Weights of a small GPT-style language model, trained from scratch on English Wikipedia.
Size: 11 layers, width 224, 7 heads of 32, MLP 896 GELU, vocabulary 2048, 7.57M parameters.
Architecture: rotary positions, biases, attention and MLP in parallel.
Training: a variant of Muon for these matrices, 7055 steps.
Each number is 128 + 32 x the weight over the matrix's rms, rounded and kept within 0 to 255. Layers, rows and columns count from 0. Numbers have three digits each.

# up: layer 7 MLP up, 896x224, rms 0.14, rows 809-814, columns 0-223
# down: layer 7 MLP down (transposed), 896x224, rms 0.0722, rows 809-814, columns 0-223
up809:135138146080113131136153148137149199187086124134123160152114153125165099132125195125152140128135163147098105143190136094131153122103075194113108155131102093135118124029158113145132173129152211137124177101095124186074078095120093126159173086155129086100153098166155102174112069156101090154122072143105092116092172111132146156092166149129119135157178110131136214135134110146161147085131145115109153087152111088138129141126149144143172106098193151119185120095091192131112125142095077130142106132148134147048151136126110076119128108131118117181199084073139081143155153124072113113122122167122109142101122105133108121097075151147063157076152187095149101104130137102091121108120
down809:135140108126124120089080133153114078117177139114168127164143135122147178170081098099073156169119089073143142105097127146147084140127169184107138085134150125070149161091139156092197144108132114074148111173105107129150136134082108108147092153138152165130122039097099163228150114132124144148141096136183137063169087162158103138146177126110096115121144085146118110121132160116081096169134158092139078165119173136119115152107151122120126125106125137077134099155116133091133128088174149154126136116161101110106149114071117136167110145128133172149209084098202157035096105099157132102103143153115143131132062143129125085150165118090177131169089114180154082107165149162116147115159
up810:112144123101086109198132161192126089143132113105125121081139130166170087191115120129096095165136160076067093099150164100179164099087149169109089126099098125112105140124120114191149111123139142102135193141159073169145145084108128179036168076096133120131103138118111081125104143166144096123093148160193130141084098119139131110124160142097097132125147120080126170135121048141135138156127124088171138147220129145098109107119137190070127093182112125155127202164068200173090119115097111116105120157113073158131129082160168104067127094121125172150130139189165129128182137086063109144157131154160106138105145138122103096157169135116120173103133157108134150176139075172129093172133
down810:189141117113129125086133149128099140186102127144157129130095132116070152108103169097131160146077089105135142135121135166141103116149093086147103107107128116161130151121136111112099182093140116112101085118127146122195170154173091132156137152186139135135137139105161114102121154026116125097130133082123143137113162147148129144110153154151179136114179137107066165116153173169134089121169167130085109112142139185147090144156143078152109125126103094156123158125094057062163149146093189098122225123175166060108095137096110147121071115155091084111050145083129138191105150139148117084119101138094190156066139088132160059175114127146144120112172125170117150129093124142156161121137
up811:166165099155145074137139147110061181110133102155149179146143161154102178120159142155127167153095103102105137126125089056076126065164222112182127117135156182076131119165117077111104135117126123173136091125132077184143124172121092141087157167100142194114174139152107139134076043081095097086173124156093144149112146141186060116098111130149097123134112129159128130165088142111126126198116115162107173084123182122135137082125132144135105140131178163114156161107114130164173131188139098168133142129151144081145164128104123042111105170146110143138083101140128146128121137062077121091142120095132160086105165131093110093165109121120123108149114127101105141101112152172118116146142
down811:092143211164082081135173125129156090143187201186160155106143200044151207123134147123131165064076151184093109162132118191078148115055133147142126220133143105133085115095144140110100123113130091127134153129168079083154130107067117132160117136098116123170129175195131132128159089168167088134134113094131142139145102097149093104117099104137106089088146113156143141154099129110152110102139104103137161084126125112203150187171160114115135151110141109111130128098142110145115109095072121092154074116111136120124136211099154117117183136104143095142097132067122162128126147156154098102109122114124098079088112154135165152170077145117146052121184101164134126132144125094181125073126
up812:112084115147133079144175112083125139123139147168128216115176102144196142129123125120141133117142119156098102140115148118168171067118123147095157090144128101137088131095119150117117123167077188158150164176129139077142092160175181107179186122120144105108167123137139115150143088151168085168170072178176085167122201141166099159152100146165131115134070156100091133132107131111095137143149147080131114161101103117124204108156065178145095146155114162166104033163141102096094143123099112088120144147080112118135172067143102129134176104121115073092097121110095159111085107050120159081171092139111089107124211140103160126145083153072120112184188128135092188076058128076113121124139
down812:120174133147120167176135124088131114110078170116126114119197120140124157098111162139151119153184155195163095133140101170188164128164094121170167067162091125138118115092194115152158105140164148090068097142118054130093141135198114132140172150137127170193144174086119152156094081080134174120078116161111087140144121049175172150126141092126089092158073141106122105152089134171136125105125097118115119156134114145112138185085124150150195101061132147127126089150181128135103101120139100158111084147106146091100173113084096139096088087077148133008163142132098099134117042148134185142128092199132157130112098080109161129174194128151183148153070106068138117133122096147162092146090
up813:143143096121139118127080140089069129076166125133176110137143130124095120140107115143085233109153131134125188110194177139182214151150129143129100125107158119130162150157109130142129108137086152101095153142123132125139126105133071120133166201128131127111176140114120120178078087149085202116129090115127155098138179152138079118063147093149112090146107183108175101135128080129141172150091082132130164161152162139087077113110096087111143144138172156092071101156178204090178152133095123185115158117166134129161083215131151127114126068080085074168130180132088097185131045094107082161127117130177181079078138139125098121208123130108151051119064112102159119158145099140128133099125
down813:123143120178123116147184113133158111099090126162131157139127179162114106182120087128117102156125150160108105150150159164109104139094188161108178126101098097097165165058170083113174098134112091084110113165166158083121146120101143121096223080096162081096165123108182145129098146131139139091132099117062102132114152161120140135137154144094136150040095106107061115170130114123077133100149178110149106123074108123114156116146109140154123106133159111193116125117114113172105145120160091088117116157178084130153090076144139157154065055135122173075180108146140184138087102125140133142144160131152131117178114098070097150101086110150125160201186114117110118162242107136134134129137
up814:113184138094138148096072094162063111169132121138145142100161114169142115051131118161076149122096155105130116133134166113117158184124092104078108066108158113032123154090158093153098167119144120134178097173097134130105124122166161088155164126144116164080062165147148086036112168134114123158091073152135103100138150229161158151188124112138107196108056121135128134157158166130126088134114119190095141124184068092135102148093145148111155082106158160064160115112144128139159132115187146152088102106146127159098145144175166173140156117114121174113107106111153141117088157180185123161081133166054131168101141155159120130045082081055170151097118134139138149116133091139134089207118
down814:113098109189110165173155117123172183124136111123109114118159119123132107210085101121088167102190120132118091153127086122112154127213143133180092094140154173207137130122126141100094159131127112153129114130117101146120146148129174165163094065198089099118144140105131090170171121154120107166120099140138120138022086134128141137088129090088176121154161097116071133118144114167077169149130112131128106071102184110041112117153158160096107162163122103127099160115132164087102130128055133150124127073147179089200112118076136150157087106173132119079143157118112113162185120112101093149176120106138121118148093125107201151111086058179101118143103199121065128193120122120131131148115